Weights of a small GPT-style language model, trained from scratch on English Wikipedia.
Architecture: rotary positions, capped logits.
Training: a variant of Muon for these matrices, 6336 steps.
Each number is 500 + 50 x the weight over its row's rms, rounded and kept within 0 to 999. Layers, rows and columns count from 0. Numbers have three digits each. The size before them is the row's rms in percent of the matrix's.

# layer 8 attention value, 128x96, rms 0.144, rows 114-127, columns 0-95
108:508538433580611496416547437590451507535496498473401472447500464576523514518464423449508473541477495501495541519520552467495495617393423478538435440496517520580559513557538567568500512523563531524437515520547533474453433515454507557524509546548517515622563553603498478511466533562504406444
118:511450509511457463448505481540580521597440509493516462485556499502528537526476396536523449554462488460531545581468627453444412513455523397492473522394430463578540561407481589431444473490530447534535409447412502553468478525502488536453479559498530542522492488463544555461522495556417605521
111:497471470524460529483456479542535501434478531495594613450499559546431450521475497518510551503427522524477523506473567511542569494453477477542541552585544567547473475517477424394517432558518529546508514505453544485549485563438554511476470570554506585488474523414616472508391522350418555429
118:432575518491422468483536539532456498460498509599531586571629628492493576583491464541478597487530580555415521493550537516400557475526462470498513519450494498526466517504492485572508518536434543414506492450482451483528500550401539460507422487494553576535536509482543377491439464508451550517
112:390509543513460507515446455576485559531516534409586563501463512389453454502517571512441502416489445546449471583576449534514483523486414486509470529519497471405477459557583557541396546527494550471469551541516515518514492451600492488454440593524514463463549457562415461590583494526524457536
116:481559563507533626487512556489454419535406508370530534498554588503492451541490538554487469517517505502480631450523468455518514532554547518546508498507467457450447476487553362384472501497492414561525519497494571452525505433446394536535528546523559544489563540461465503550552490519472531405
106:443507506521657493559549551509502425541506577555543491612490492513477497442510479555438569399498484480472490424473495485584431516447531528473476498468475495537395449528551502468612462450420493516528428460525525542451455536461509533374511530484535566552430510555472515546586503503453405483
109:474504548566537470549471558496406447455540475505543554511419510411560536356460485473461423489624515379473609523516430534495502475556460482532427473480432501577489492521542448510565460478484545526571423438516521513511473517487533542557450445523514573539533476419538534439506473515461568417
110:538463502500467400528461544514559494476553467462419581466490539537417533524526439436373462446537402554445468564493527563510496596458441535487531479549508539488502624473463498508427486498530642559536487431506524450537468569423580450493534468525547452570487469490533496407474478452544534490
112:566536481493564458494498448416436519514557457459548519501455506469505330523455499524467467554475369422494504488502508507528490461564543540500522454512495495438472532359466549489503517420423569432576496494399580515556545554484520493597529472506530454521512471495499494525558538377471421461
106:539510472557414489439511547555446574540482520482544523599503528474513458480489509431597503493473546524501534537493596538405525523484471506473580432539550469546558521457542527415488534407517434448537493682634556489543500489482512509535539470449440502464456425469550511602520437527508512477
110:498517475542439552408530510532554573427541423470498568529534556562445542449592515449544519566481501537545522543537473529558497510458490476538463615454412541424513534471501611516564544483480451466421431391457528511554481500542531531472532558492509548552489452499406455443546522509544438364
105:534459372493493480549492493517483523506460508593516471590421474481483432453530506517519552482401442581469529503468468403494459552461503467441526439550442583550525450491546438521461400554551461470458360478478527452544515477469428602543504459449477505423515536474513516422515430492620496510
090:637486615547496532570482436448532427512591552469483456465551431547540503537431470471534529435531436460478473459466596556473573480524422508540577515513572531531437513535526614474447471598453484481448513528500525523558498492524499507547451573509440520478518499484460490580552536394478567578
# layer 8 attention output (transposed), 128x96, rms 0.378, rows 114-127, columns 0-95
113:505560519555491565509536528471579452506528481501563516542486600466468482567489521452472503464496471511585497430593505590487397540474592517483595445435457522515430518503440564504494494450451598507618441504560476492494554522498441487561463554484500480445531491390456452499536401541419474610
127:472455573528531561435424546541536472441507514447479481479430531463447523511507400552468447474465502535518541456589348565473542501569485576467582515490498466546454419521524531527530471430475618585455566534499450496528466517495502542519460464461445392435488580561541466531504486514542387451
102:509557473530495472507498500448453478509505510484533373490593476416516582498522504553483471597544475437511605558472486514416466576513532492376535580386515454521465501514601550509514547439466511478385445488511425527519476411578492512496446403548566478493493551543500496523507503558540549580
119:510573535478514412507528450496444479502472502482459382476410513576563521460557526464450507577581566506567438481462525505372443599583471536473486505396507423448604516475539528465536547475528535530502512481488560524441436481519555588480500546530427465536517489464448588524505557592535446519
102:569515503402447492490511529391541490447473491541440474514494498520474553451530473423567485412532557451541544480535494503470464454522483438551499413573446608443626575488469415415460556543504456490495501383463531579499534560549477479497503501467439516532504493542531535420462457476523639534
109:479507451484502486483445468458462505449470499579448559503541481494484527571566427479598537550500501487496521520547489482490428430444478417437475548515544529547512526412551632498541489469607563455491528502590420379488473475444514548566431453468471485503385550492503547539419486417484528606
106:629517462537456416431541571542530468523520365406551485446521510432480500495458461504568551597481569424486477498503553385453619516559549542443535472468403512558504493406365510514485471479529544426460508561435508500478529465468485447511496510472517489519487493540530493473501522545446535511
101:516521436479496500435499410470524435440533526414390557450550524499396472579466535535527553490461564495491392450454601512569521556534500462465470521438548534468557414449535546408521531559519506482459544579507500522427548523487507530412559454412513405482539518500512492561519514527581547582
102:500497570519470474564534438518505535470400559493494380441476477492563466486471545452493478468411493436489481516551540563474427529536530456512593515477535588454490405556438499528467475488465480475501511546519462589533513468543506449569577497548561491487630438498615523506535531632561426567
117:480419433511503430552506459518597493510480464575481583425436444406502538528563462468527503557491626503413461460519510548612534512450587475488461490488528486508580446532507507588507511543497446557422513461516540461569506502544474420425495585490497454549505538620546441468524503600535516501
113:413506495477540463579417517428510475537570569532382500452519435544531481581468474404449425503521434557542541544587449489548432523503560547549550506441453538447433485489481432519509502421521465510496486399459434518438467604515478481492421522449449472600446512590491488458520573453515495491
116:472534492461442519569433434521495431491494522485596494521493517511508546447548422477451515578523512528525476452524517547495518527505426486494508412508440498541546450572489446456516424509366484561567512527491387610491485592437521504515493441547497413351461530491534560449455423510508611482
098:487506505544496508499361492489431470399583462489432480468606492525534523542404530472500502449602435547522560522545531524525532439527601497500477537526416392517446492404416561530497527471509439476500500534527444528497570447551536464475480503648516496560536481527529535525452599525465455499
092:407470594389464463530562542509523547459520462488507464549496532536531449477498513520490459510416538398513582574488412517557455493412520460550450436512617447460535473565451504420454522522496574555479440540504545417479543471545477449527434513482592514563485567527511470486544440579593437525
# layer 8 MLP up, 384x96, rms 0.211, rows 0-19, columns 0-95
062:501473479583483476556490442530544610519492461448531532570462462445503471462431428506460505432376564548494476399538601516513539418508556534465457541540463479601509463479437466595499482419454520491530454413535466533417564527514549480523520411510530431519444439485486558589488491477470541581
109:511509462511470497477486494493468530466467575526498538502445561493571529429498424424545539576461612510454450477541546507458500428483477475467541541477534416537485459487417566556439614479539430482459491564463512537497448605505465497445476546546464555415457476515534474402535635390424567483
075:440486492515424534552522540517495510435470549484472464486605511442439508451498518470570506540517425572584505525582547565398579514511516555521484430437508453514417509549493474431439442482461522436533612507538542607449462557435478423533522465548604465487491512442583472453556431481571519538
112:431557561521593469515584496510471545477480418394482543429464528541527455524579587538510522554467519445603559456509474520540484552561486498425488526530555531465546510420397564475563525527500508430462484617472449417501613423427487519533579513561547551506485532513521515494434522452550485528
109:384484469528508429456411501445452513416536537507553451480542503535474510451415604483518501461556554468539543414494507485525476474568476425468480453485517502538511468540503558464504458547559435516395557477409464577428549548434544541494529593403450517524502429429453622525545445500471470540
107:575564462502536509422447561447457519419516546528455474454588565587474459556453585553450487538491467505537450490499489476492535501500542506433421513385519567474570386417454558420514600467583376469512505507485532554543461439518492519514509531565567473570479515554524547508530520506561430507
101:506472515471568585565500499561501517586547631449471557514474478571494639524434513525490469519534416493528469481483441541562452565509474487521513542482539489445562480540486515476556525471481468414600401542579495467520439474450543440525449413583526479591494467594455441514529530560467431540
109:561590631474576448452517525589550523530491463495492532530467461597556523448495508428561574525448534485439547479562549477507529483617469568437463511424554576499575525532467524515441468467498477511436528504472512410545518479493440530478532537636523489497504513437473452396451547488588468456
088:466514491426457598444507540408476520482538523508517449542527543476420592469452477554427469511577601566476437574591534451484479474582511514511540489566451573385536495459545500447480482509513565506536506441497611438463499523514457585457515575491567507485564558513515447479490590525553582436
084:533559490475484582463492538452619476422503486485457489434511553462511518550574369531574491506510514427451491533475479481566471522488568463451578435450447487608589483515443446523548442512513543492475568556562422563429490461442582432408494458432577559481488473502458468441457486500533438474
116:512548513468513547538394463506467525521470545441485529455418509506462455431414508550554521510483464479525581455412538560505450503450480536563527399499534426455520470435405487332533569517543546566535495500469473514412526481535582484456492582558543517484506474544542499613540522480576413514
117:612556530475479460493478490432496557522501529468447560567470451584453562605492499531536541446471510467503530449507468485481549425541413542485462621503573567570519579437502554415401574458537472495537510483488583499455456479549546517517529514494408505513527501473509355473531507591449474441
090:447527415419534541528460444608592537543427501476471539496500547511491495576511505469477578443496465490516428406448462462506473595519470485503472595529507446445410506533455517539477484464481553462475557572505568437433487448469514481433563568474573425476489604464476462555520471564579406573
123:478501447462570524474390425411594506489530573493416500552471466504497483587365502457448464445493519508498497568500509542556463537516419505504422383469508549500617502439481416454504499468560527480473502431450451554433442475438531536512592493520487477534490542478488499475610473418547490465
109:515447516474538477493501571572406502490493530532539456535545499532488514459453482448452508556478444486534426435464644507498533409619608447509482505464373542586387456469498646468486486417456489509474556527588468497444542498472519500494522447544466502484506588531465488537471523495527483559
104:477476564539489482378543472593467474497455517454507503508506545550540457480463511490523424504502555445442444476475459525554506570387634483428536431632524580458441534516536480538533460530562434392579385432461496469547522483504518451464484508510503461431501546587502488536460481453460492446
093:428614526544505517469679511568534492460554419533478507482492496438458508429496471467424484489515555419554478528482492530562495462506508421507484519477471515469548479557591538473483498432506435463437432488472556540495586442451371560482593559547532503417462532488420491474472498454510439438
053:561499550452439480481549343555522499501443474442619528509481457541458528566500559546429474495540336513457570558441566503523476467486495485504517500563467480550428578439536470521492552518450508541486451469512546588497407461425522510513542513542479472553528578554452515539465522484613512550
095:421505526413373461507391529525492514439491454504479428469441600567478519528582559540474468492495569437529555464545544597454426478535511484461425492531562456489514490530399464521559544552491451456507606449424510564538566501562549525450548514529451561442450519428546512527520469420479516511
107:496556482485513547451511490415479458460475512463526433527445496509489533495438523484456501455560436482428489501559370493516552538606564604497405491453535547473487519539494470534445560465459470565572594526490499524537529577432460557594549455511358535513600482449532453519470527577539492416
# layer 8 MLP down (transposed), 384x96, rms 0.0493, rows 0-19, columns 0-95
067:519458492510584530489484473478467462493614547532444494396569547613516466498438502522464436535493476561481521515465483612518496479476523513539548435426489448455544509537508442417471399406490483419587524457509466542539518438563480635471548536483476528591478558487516510461435424528573434472
102:454459372493517457471535455533481511565528565548502488558453498464445438540454464473463425422485521460560499517494459485569533548514482473358516531397494530465503587448539546508472466440487429454556481553480464465481460439526488514546541494438570470460505491460700458510403506551453485507
072:516594458500504548415555500549517559412569554510433507588479537397515507469410471521482535601522599510562563524587558518493555484553515424467437454466523406463487436501444512467453481515474488546539462434498435484521431503501601585416483555453456526469510479495495608471517574491539499473
107:524616512409418489519475469550497459513496497504489529485558510450537496604596441477391464398428525528498479565476574463583483557446473523485510416538466589493472441522506443504457542537456476502477418457522606586541488452433488604444472476508424463556444456515510427498476567460522483483
103:591510446507513479513415461436591523496560420508520561494635440578434495416431537501424520490578547522517523531512595485473513478444596488505591595434479510441519451587506551493529513556452468539454497556460527512479511512459447395423416481569448490423475480534503509474556496482510473477
098:562564483469475572580531469435570462415544493504500484484531513454464441503510615438486444508474508515361624451405460437479428468390457459483564509545449537495520458499547547524465503468516499560455506526501534616446444516468579488468552521464375536501495487521467502463479544466551429461
099:497425543516490518456545530498593439488526534538428448632574442504466491458535465468543505441534546479516540594523545532540541579340429530490491418529504476541563531423529482504542512496418531529483493492454516585453543480506498520448498496427383574449484561430532539467477604503562504464
109:366521508477550597602592522498496568526456472486477513535526543501540404402475570500482588511473526532533411541479462499479480433431543414564492434561507477487490599526566585516443457427450545485454577525553479540468436478495502503586459481532488480519477453445508449409502464509466433437
094:410426482449523543496534404526518533525602523543450378394457451548619484546490566526497485464499521459483602509496528531501545442482491591546548498549536414584448491492512479502472466487508559514516460583538504476469499601510524609569460459435478471516484465413425525440510453548437519494
097:462549509606551532489570550500525469562508546387534453409488443474475536446488694590499521498436462494539539625499519459586496532411477490479505514483537532541575524473535493505464598488542519496503458471528463480539425544486537442572490535422488538565557473508560527473498409539488494510
103:493525649357479582564530445504493509469421448462484499524569481495447418486492434454530416471488490479466531528575490496438524498512442470537540484568394468501507491541538452556476523582469542532495576470471435499546512435526577565416497535595466575497538496638493515526464565499502514478
114:554492465539492476530495461533490505544524536499530523495500525509478496569511454509403477544552459521500450502528497525552522502467505396503535447532548510604502422511501489511397509493457505501430452451422468568532570541474481464600447556359506543579616483497585515641618556421440483499
088:508514548532499436446537493472413423451541486510481543545517414448486512566576544473520398504470520533456453453505388542520422454443520501477540602542538524480472482515536505440460468448537544566494535453506582512564517470486446563547579579530453487461471571446641476485510604380500530466
115:418613436599546500507527480575433546519503518620612488442458571557423532495545573479423555485478466396502504443456466555455515482518509500505426521444495507608517503505518513490503463452553533546510515475485479474495481489466467599544551448482614511478466535639462543467469473488426507508
116:481493582548593505482434388525440545503551521530569526435533460510506496443469515512416501462528479513420532558401531454517522533528468521579494467519537491609601453384476408488480476479486438581510468513566465516456512547399601486535461613500490487536488571497551519564477432453466460481
101:535554495595574445542524546519407527433633513483486491444463521529460534500499575498615512582395464437479475493377418557543533493472525433464501599479525550458541549548547493531571516463469493479472481469564488593515571457457542465519448499462531477556520468553459557471453561499570555460
111:470528507467475430487522441480505477462528476378525528478492475338447495590474381460512522550486618448484556532551415494583490492418517552455515520605513508430456476515509480398508604517541506513504505528491474518553436435499418522628539525580491460499523476461505455485527472539463511509
052:371479436514541530502511527492551455500439466470540559465441514447466433520432574450568497422487482579374493510414483468482437487531491496467415463551418474536491466468416503392494527534487542515507432547432512561432460426476404452504466553556483527472475435549501516437447492592448427520
097:477449457491591503439527548449409598540578454478478543459416498513550490489568516515502504436432534495512562516479473643558508468535460489458525626369522531545539493555532437503457539467434525502602534524484470591582501414515501550482559473513503510499473455435522497523500596444504428514
105:485520545520501541408524486466492526584442512475444500510528488546519501492445513469525475351572393453389522501485441515467583497443540548543498578541501513528475467456368481628508462458524497455454497451493536585471511477528557542415520483401504396471413522539557530455493488532531569464